Weights of a small transformer language model: gated attention.
Each number is 500 + 40 x the weight over its row's rms, rounded and kept within 0 to 999. Layers, rows and columns count from 0. Numbers have three digits each. The size before them is the row's rms in percent of the matrix's.

# layer 8 MLP down (transposed), 128x64, rms 0.253, rows 25-74, columns 0-63
100:489491528530543490495510545565446555557541488532525506522465498517505530457479505486503488513575529495446522461521509416450482520496496438413489507522365508491526555513468469497527468568435567
090:514559488522443536493465487485517561564502453515538429462468519475516501536529532633455506485473561477443425543515478540455526476514449575491547452514508470466497471486527532499504504423499450
086:528527508431503545513481418483525513520465471517524468517516568518575494519488517524539538501492533426387460517463438516525490451454571514484547441463453480539542507531548505486446558492499427
098:558466496528431488484547496595529513576518531443466432509452487528532429463519496546492557529461547448489398506446422511558504466504524495517501493508464481469477512533506543469516484464500572
097:502509480534544471506485467506523508484487493431411533525453473480541511507486547495438504524503467519517514461462476575423563494527501525581540563540562475469409450478521475551509550405508468
095:478488443602522527495439427533526469517539450500480446544555452473531445572499466480524550463503471442522436561515482476567518496519530436538562526503522471473542461547533450498478527456480505
101:478560450555491416429515543518480555512587507531557484412501461482488452550491531509493442516455451495519550527429498539533523503508474500499479446528558564455527472525432498509530441508532518
098:486539424485543470419436501513463467507529471464549470468563502524507467558424399519472527489577489505457482521478500562509545542514496496423459511516494522551482560554504467485559534526550519
099:498582478498494472532486486455501476552568514488451465341536520471494546465472462543494484525536559503508472523466468556498485434551496521546437523529522504598484529519528510468507487453476494
109:496480525525480466439456514530459478501573489424582527508531550555561499520436509474482474521483511464423442536514450574481565463523493466478540505576517566503509495471464480491435551447539494
102:476513459507475452540500486463542532455494487427487480550486485555396532520510527542494489548535475541448418460498574454516584486508543504519436510456505547431561565459505500467481524538527519
093:434601461553509535542448430453546526601506457474533534453521453456549522425472476486529525498527494544534520433439432504536512514492523517517485469558532528440479479490522490520497462501527518
106:540499470431456516568524497488508532440522492508498468447463575465436531533490474507492489479399498520454480447452521486437516432507562520506564526483556550541552492514561513459562505532568478
111:448479488491489529507471557489526462496477444475513497543484491514492551557460507488445483489563471400499521535496509539491502349579507503483478503500496551582529473516489491475444583506548534
099:467463507503475506511536486530462455472506575534458484470501368570456545502535437498493516474503534538561522532513467604468467521537454491549547508519521577468425485470454502512514539475494473
101:534523503505448471484480459493502460561504572543576480411471475533521503510533478547456472525558569492509510497518539442517421423500480464534566467524485455479498493543553458531463419446507545
101:490558473432459468507500494478501535464468495519499499472460556478375476535525515564528545507464541508447518527462479573565550468514518587505549531567475432474495492485507532412465484481521496
110:509519509547461498452485510552468532490453508577547559502506431444587524515514520599481525470554527455443462508472485509481528555494495452542439524476505503491544494446495507478479421534530403
106:502483459513435478506505482462541532478526535399464534476441487521498547483496421536470535504450509513517520521601483477519518463535444504558505530486537577545463463504472550575435483444524435
102:504569574509490496532492483515442420548437515522511465499492452569492498452465503501492498487417549466532499473516554567520462501501407546426514489578481510524522536488481504444491474465522590
097:485531456481491491483413490492519504525497506573520516524510521617441510426445539478451461519492565559502519462437460510531516526464524490485504502537514514497593529539546448478540524408456477
097:504521550490435476545563477540541464500467456513436482453460488545510525584489536521437548528462543499504447519509492527483550454466527468498516436505523460463454450550478478483514544435610557
104:424507462519432482464521546513492556513500494471568447496499548504511484447501498395469472425425459541533524497509463573518475520541519460491499449482551558502465468570487516529504577522528556
109:481472523561528483453501506500510506490567573490509489539487437536570537551521507502457506513561488507549494485515479491504514436474452494521463528431558513562521499515412470526460454388510404
080:419489454447492501546437507457464534558543489557492511476486505518488559460619524486476511493576535482487517570498489527517515552447442577520472451482508522437534509500520449514424516513463503
108:495460529532541467507427463509475475503475525544490432525440463490484505545515538485502439548524561573489462477549497548492522534512484538504610528467419508472532515519482564417500541469461423
104:465503508484544523503482547495487507454561484573502505509540476479455541539454479450498440499623501396476492518429518522538486480457501519492533410464518605516565498462508516509463500481494520
102:457469506487502461468462522511539518526495482508524486494472511577528571418475484461525528516639587498564432496485528508456515456463516553507541496442460458464481494531462506481503562426514490
097:474433472488489509513477487514485538505598495490502558460500475552494503566514493510484481496410510560553444603515527421510481481473490504479470448514523573548513431488475506457516585523464558
105:496491482480541545490471455480487441490548524514497404515528496435483551535517526566571496535413539506451497517538534479490485485454477439560545524592487486498465460484489469498597556483443474
103:472480435529526489500501475476525511528575480485465476560509480528561465496494505435539566405511486482510505438515543560513528467472555505503406575434504501441496504437464542526459574529508530
106:572553441536500502480501449502507499481494499473534592462463481519537448491465450515559552457424592522526488502475507462544551559496509491552491480532524434514440472550546446499463525507464426
105:443516447539461518443478560486559514426497471545464462506498561446505470568469541450543579495551514532480523536434488563445520512544540485450460479484535447492464451464502502523489540465552557
107:502544489552494491450531552493530476442502540473502424430508498544507537523437549545534506538563470490450519492461537555548455537462501545526370510512492528476497507443489482464408465526531497
106:454427579500493489552498541591502533524529429521520457535483498544560466490436502473520534547473519555500479460495432546498461508502483500529508511400473436482480486531508517523524426464577457
104:485550503496464472505500432439496528575503511548468513525564434548541556486536519497456512467530509433538483454516475570518520479456450566476463561557420524505518543550498515528473474454462421
104:526532496526500559536429478487510503535507496444500474511548428489568502519500511536482440514562621516530473456454463511450486437541549544466416477509543515458459552536473420492519462505485501
091:467539495484506533533472545411571558530545524467515571532510490452548557530451523486439464431470442458501445517562494589494506484476444493453493539560447531508476473496496505562481467487460470
097:471484419536516547567477505460543458454486536460504503559546482503478546425542464500515482534538471452544421485495371528498500458518524475483505527559508483527521486525531498421575550477487513
119:520473504509467488481485448493488587483501546468536452538478458519443529569585456489548480489483555493475590475417453477530508451512498632470491445487516482519540467490503514482551516523470530
109:457516496557503525450424511493479540524459501490557484513522455503484533500454555565482508544479449454471548407498548555497518532525507535540471433543534472516465427476536449567468509548444426
094:566452559468445474493485449486469495504513524524502536474582538501420484501485424477509436562524474481477467606543505485453507521509489468453558494525489466549518447534617468479502485504521513
098:610528508460462472474445457542515511521508569476492486490427500508413528497525527470408504510459542497500506498452464467566554529526539498526543484471502525526606485429536472532452529497506471
092:476462531489501490394462527522489428553581456452503485477539481453524471472490499498547571521514487566438536500527450567533486514492492505504513410530512593547520503458462430535535474510520500
104:522451498515392490479459523562540557555483462507526535521557486581505539470392491510564591498550477518466477487512478469504470475466470506455515512496478475520501405479575499477482494500544511
107:462447487453454516576458521510508502467543514486554481515529451508456476503590563503425556511531482486481482512505487460507442445462493458507485455562474618523466475519511424548488554520539538
095:471516489518500538414446475484498508469432488469524542573530573559462526458551452547490551492437443526427547500485465428528509517469475527534488485476455485490510529508540514538512411528487585
103:511467420569498460571562461502502536513475513476544527527432497448502538465508471437524451455498452500520469537552466427529563501507551575486469559479549551419510459482512484488459509472552517
090:504576552474446552490499489502530509568515561427461561527444471418472531523528514472569504415458449487486453522501541585530463511525491481537504480515520518466538481426477478487457567521475482
093:534511468467488590527438504487492548493487463486462587510502499489491464431523479488492470451466496599547501555436520487555526504506497538487518575447441495512541572504500495489406518520481421
# layer 8 MLP up, 128x64, rms 0.271, rows 26-75, columns 0-63
092:557527504495538462503521575539500454463430585532428565435480437441486525559396510473485522532547499521480491520513431521495497551511475504535514482547499542519525512555503432485471451473484523
078:555501503625565464442534490493464431440473512529445493517553538439522506479434539492533488531559516529479533474534492521449437483470554517470528512489532547527456475414507527476489516556463520
097:505506520517450461497532451528507485475498507569498536461496491537514501464493512516539491546565421548448586392480469564436436461501543523461437521564477539508453510573568510495504495510472489
095:535449557539544492470495483493472527509478473543484489501528564449498445517456508430587463589523449494531478470566513575439525501458567501467518423546530495525443437530510487529502459539481527
095:478421503563520507482499459529500478532504519492492454508441507469433451498474456595496509523567411502542468550524533504518446482478538447568447546483510451396543502496503492529491464512463566
099:495454498468493519452565557522568453485471512493492506482530543464501474467394536593525552463562509453452529545503462520486535572544485545479515453440506526445449467504514471451523481529471564
102:571482448527486518422517529470468478441496500540525460514553499485518445482474442495474462449537521464556471543494575577440545528498473494420542504480585529498494517466483528573536423499504533
096:520450510520534465495467593541474500491452553466520546454452488510577434502522502450510582484553458508509518480453523472413500552533494465545522541574462427480487547512476528546555490487448510
115:566485483443494479462587520499491515490530518474543534489520536553499472436430498481460463526520428381512490489442514480496493469537484518491465517550457437502562553481419528518528457500578500
102:492449458522468574517532551492611538526433493489477495453517510459544472455520489471518432515550484458526510497479465526501505456426492505481444516507449553496535534553571465460472525529450596
097:534506502505509577562495452485510500497477475462488528531423449478463478545507516490504510486486489495468511533431481449421464480520479577444466554480516409431542559513471463608516551490484546
109:555485494511532461425506500465554549488521529470456458490546573472561496473485502461410490502524493509559457443495546461466484588475523535549450547514492512430488482512544536508584493423464478
107:539495484442539542474562530477493454467506545431519487525458477506509540533454562492439467475570488466442515494549523462549586518578529445424499466486509441466475466492428472525460523494475554
096:485488551488489503505542485512458559470477550499536510512392486502561456438521548480502468534606476423518584465535484468477477519570496476480555439466585462480443516519517499519496479477477480
106:543506492463494575434508522519570480483456431492495559527467510461506466513464565445512458517474513571573536444447436520436477516502539560530447570543532486486486485527479473549469487518438544
099:554526473513475499460527496479503572505497465513564456467510542449520506509487451437470512542504450510514433497554511450458513516569440458566489519554463512443499478561486481545531525632451527
109:551496483520577486459566524518494512464508515472461475505516566476582431464490515614533535469490492457435497436454485514509477539474502423534533524524513490442507504518415514571547494522543474
103:571511458555561463501564536504532531432563500462441491515505462518537497548504542475475430501545445514455515490460582527494479516484540476549508510506528528497468450467406564471524441478422503
102:515492515492580474469523528476502603494502535530472526493434507470485516497441465481515506508495362547536537553497432493464502498478564480450533576460475478490451546425507525480480509530480560
102:556467444441497474497507534524495516472520526501460515494496542522445501416412474488476411504540528510495490480505559493482506503495592564482465469533586515477513542548440484528602566507521490
098:513481520535500563494493574452513540464499559521492479549428421481537466490540475539411480536498487511566404464518481468471519488549558528468510471593501499496523511460517507527491402542512524
104:508477498447452495488508502472621508466460544558513517521519488552506439470496580447459455554535463494463549462467508563471494538570496470498576506541489548488492538451476517518594480529492457
109:490491559442514533444593532466530486475513457552572469483460532460462410526515506524559480529476478462543552475424439558514450471510481477507528526519508518521480471487501526487536442567431556
082:517489488440512514515474460549623475524436467533515548542537486509510446539401478497511492480472504477542472432448507539450475560457570432510467507513472550499504506442484493468571442514497513
112:506448509474465554501491475494467445501474497499556559540537428489486475500521492568474462514552506509530572424516603545427531564541512506424517517572466451471479479557466474500553464488509493
107:485480503536527507524524537491562451466450529406516533495474523486592488400417471511460528483514508520523526520547542541512501557563554540477487482566471501484447480497478401476516502466528555
096:546463536550542450446520519484460586490492530530566469482486539516480481470439483441474474508562481458430441488431482551493514467495544522516563531590493456508464534442486428488528546526500540
101:495433448513491561500513488455461477431504495538551476514495491489510536583519448488500482497513503467456523560456519461486463519489466531555469555515530492496481576499413552573523480481473634
103:469493515515514565501484568453453476446387553483550536535478490514497518449502451504531491529518462477516572474507411511497517504517477522423480558603493515449527503543545518470505425527524532
099:502476480481535536473543466428548519498463591467524542549440525518514438496431490506489505477498448509544465516487481504505518464428545557445497543578540436477436552487554501429504522561514541
102:523442545537484502478588473408563512472540571477473501525500482469527450532431473453559505577500476527498487496497450551476555510553570442536486468537503427470523544520502465474456506502553490
108:505420502543496536555504487411533529479477523564532527431504532468468562476491496487511521433467511454452562549561481518479426517489476504486491502506580409530455463512497478574498521460470558
107:551448526571547488522493477467534522455503519470474558417431568482483516522482475454592429466491464555553526461478441483432563450515501469527473520515493509500497483526504541542432504536442522
099:549443476495490482504484461504446551425487519512457491457458449583604481412540519516524506501462493464467508475471415504492467507581471562536552524501479481502515528548567540509502496552481550
100:597489449507542581482516420474471463537475565510506570508464498528508509464548484451447514481545487487491445496514506473498557500443451535489536578506457494462573530508473522589473478546448490
099:508440532450528511472576524507460549529471504520570573538513535503489506506402501525487558540514448504483483533520438515503508478519551449413531513575445464461455458479467576470508456485482548
088:517544475508570467493480515513531456460473435508524530523512462525457450527525584502480407486559451496483560518540541482442514587530526501511562495444562493489496532488445537419521526468452555
097:538518464501510489538553446481478571455449463479544557460408599478450427473546522487509520495526502482450538506459449552441503448558545458540480487489517553520477539535482447549506511526466481
120:601504537501506538466498477499487474439442527540517563443490496568485547548495536482489523534475490476472499499458547485428435489520502524468584538568458486435492540472442479472572512524420485
108:492463473558499505542565474505558505495443549498444497440465463440489505518415551421464495468577514460464473471515481477454488563507566508528518528551569518502501500470565429487495539493566532
096:476501426531484475501544424487489518440516523497525533453478565466582504497436515473478474564477466477506522525548503519526496525484526458477575488527459564517501559525382490576488447495560532
102:597471559434532473470500435516461537477497518471510543508420461453540489468515502556431491457539526526526441505433511462492562583495432491569540505564508501482477491524484514547465515551505499
095:518504554485502501403485465452484554492485539435493530512446516483467479497501593544438490434571475490489519550494509501447520544460455502550556521523487524470470580541468493454574443447524464
103:524419495473457537468519536518518545508476496463513517454437519524459549498469464544501507450557481493523553533515591435474482479493510569476566513562481479442431475438575487540482451571505475
109:507458483460537497515523529475466546480499468483536499475530427509545499505527523528499478456562456540514464562574529549467424521549528511454506534474371502479410483459547512521504467473561564
091:471491426504538511494517524500530546467460549537520506551509521411502451531554510479496523454538437552568543479490438545510419491480436592511520541493499566508506440498454505517539489464425531
104:483449448485549440533539512412513548492388520518503514498471517494519524510478492431475512524555505517513468562514506538489539514451469501550534509578446447402529458514453534443562507471473507
084:535477470487525444500513531505498518509478416492503481479510515550533509556577437484499469575523491448483485500478515497415445501537479483521517511553550504455502419582479566562500472455478608
095:558485497543580459479509421553521508468545503450498506492508549467577516515500491486504507479477452544531520475513422520498451559454428519560559490510453478502503432454461491582582512546514471
100:556494502472490500387501498509496529490522489454531540515461487584453533430565478503432449396540507510523461529454531484512541535527453476505555491553497536463475505466455526442480524545538563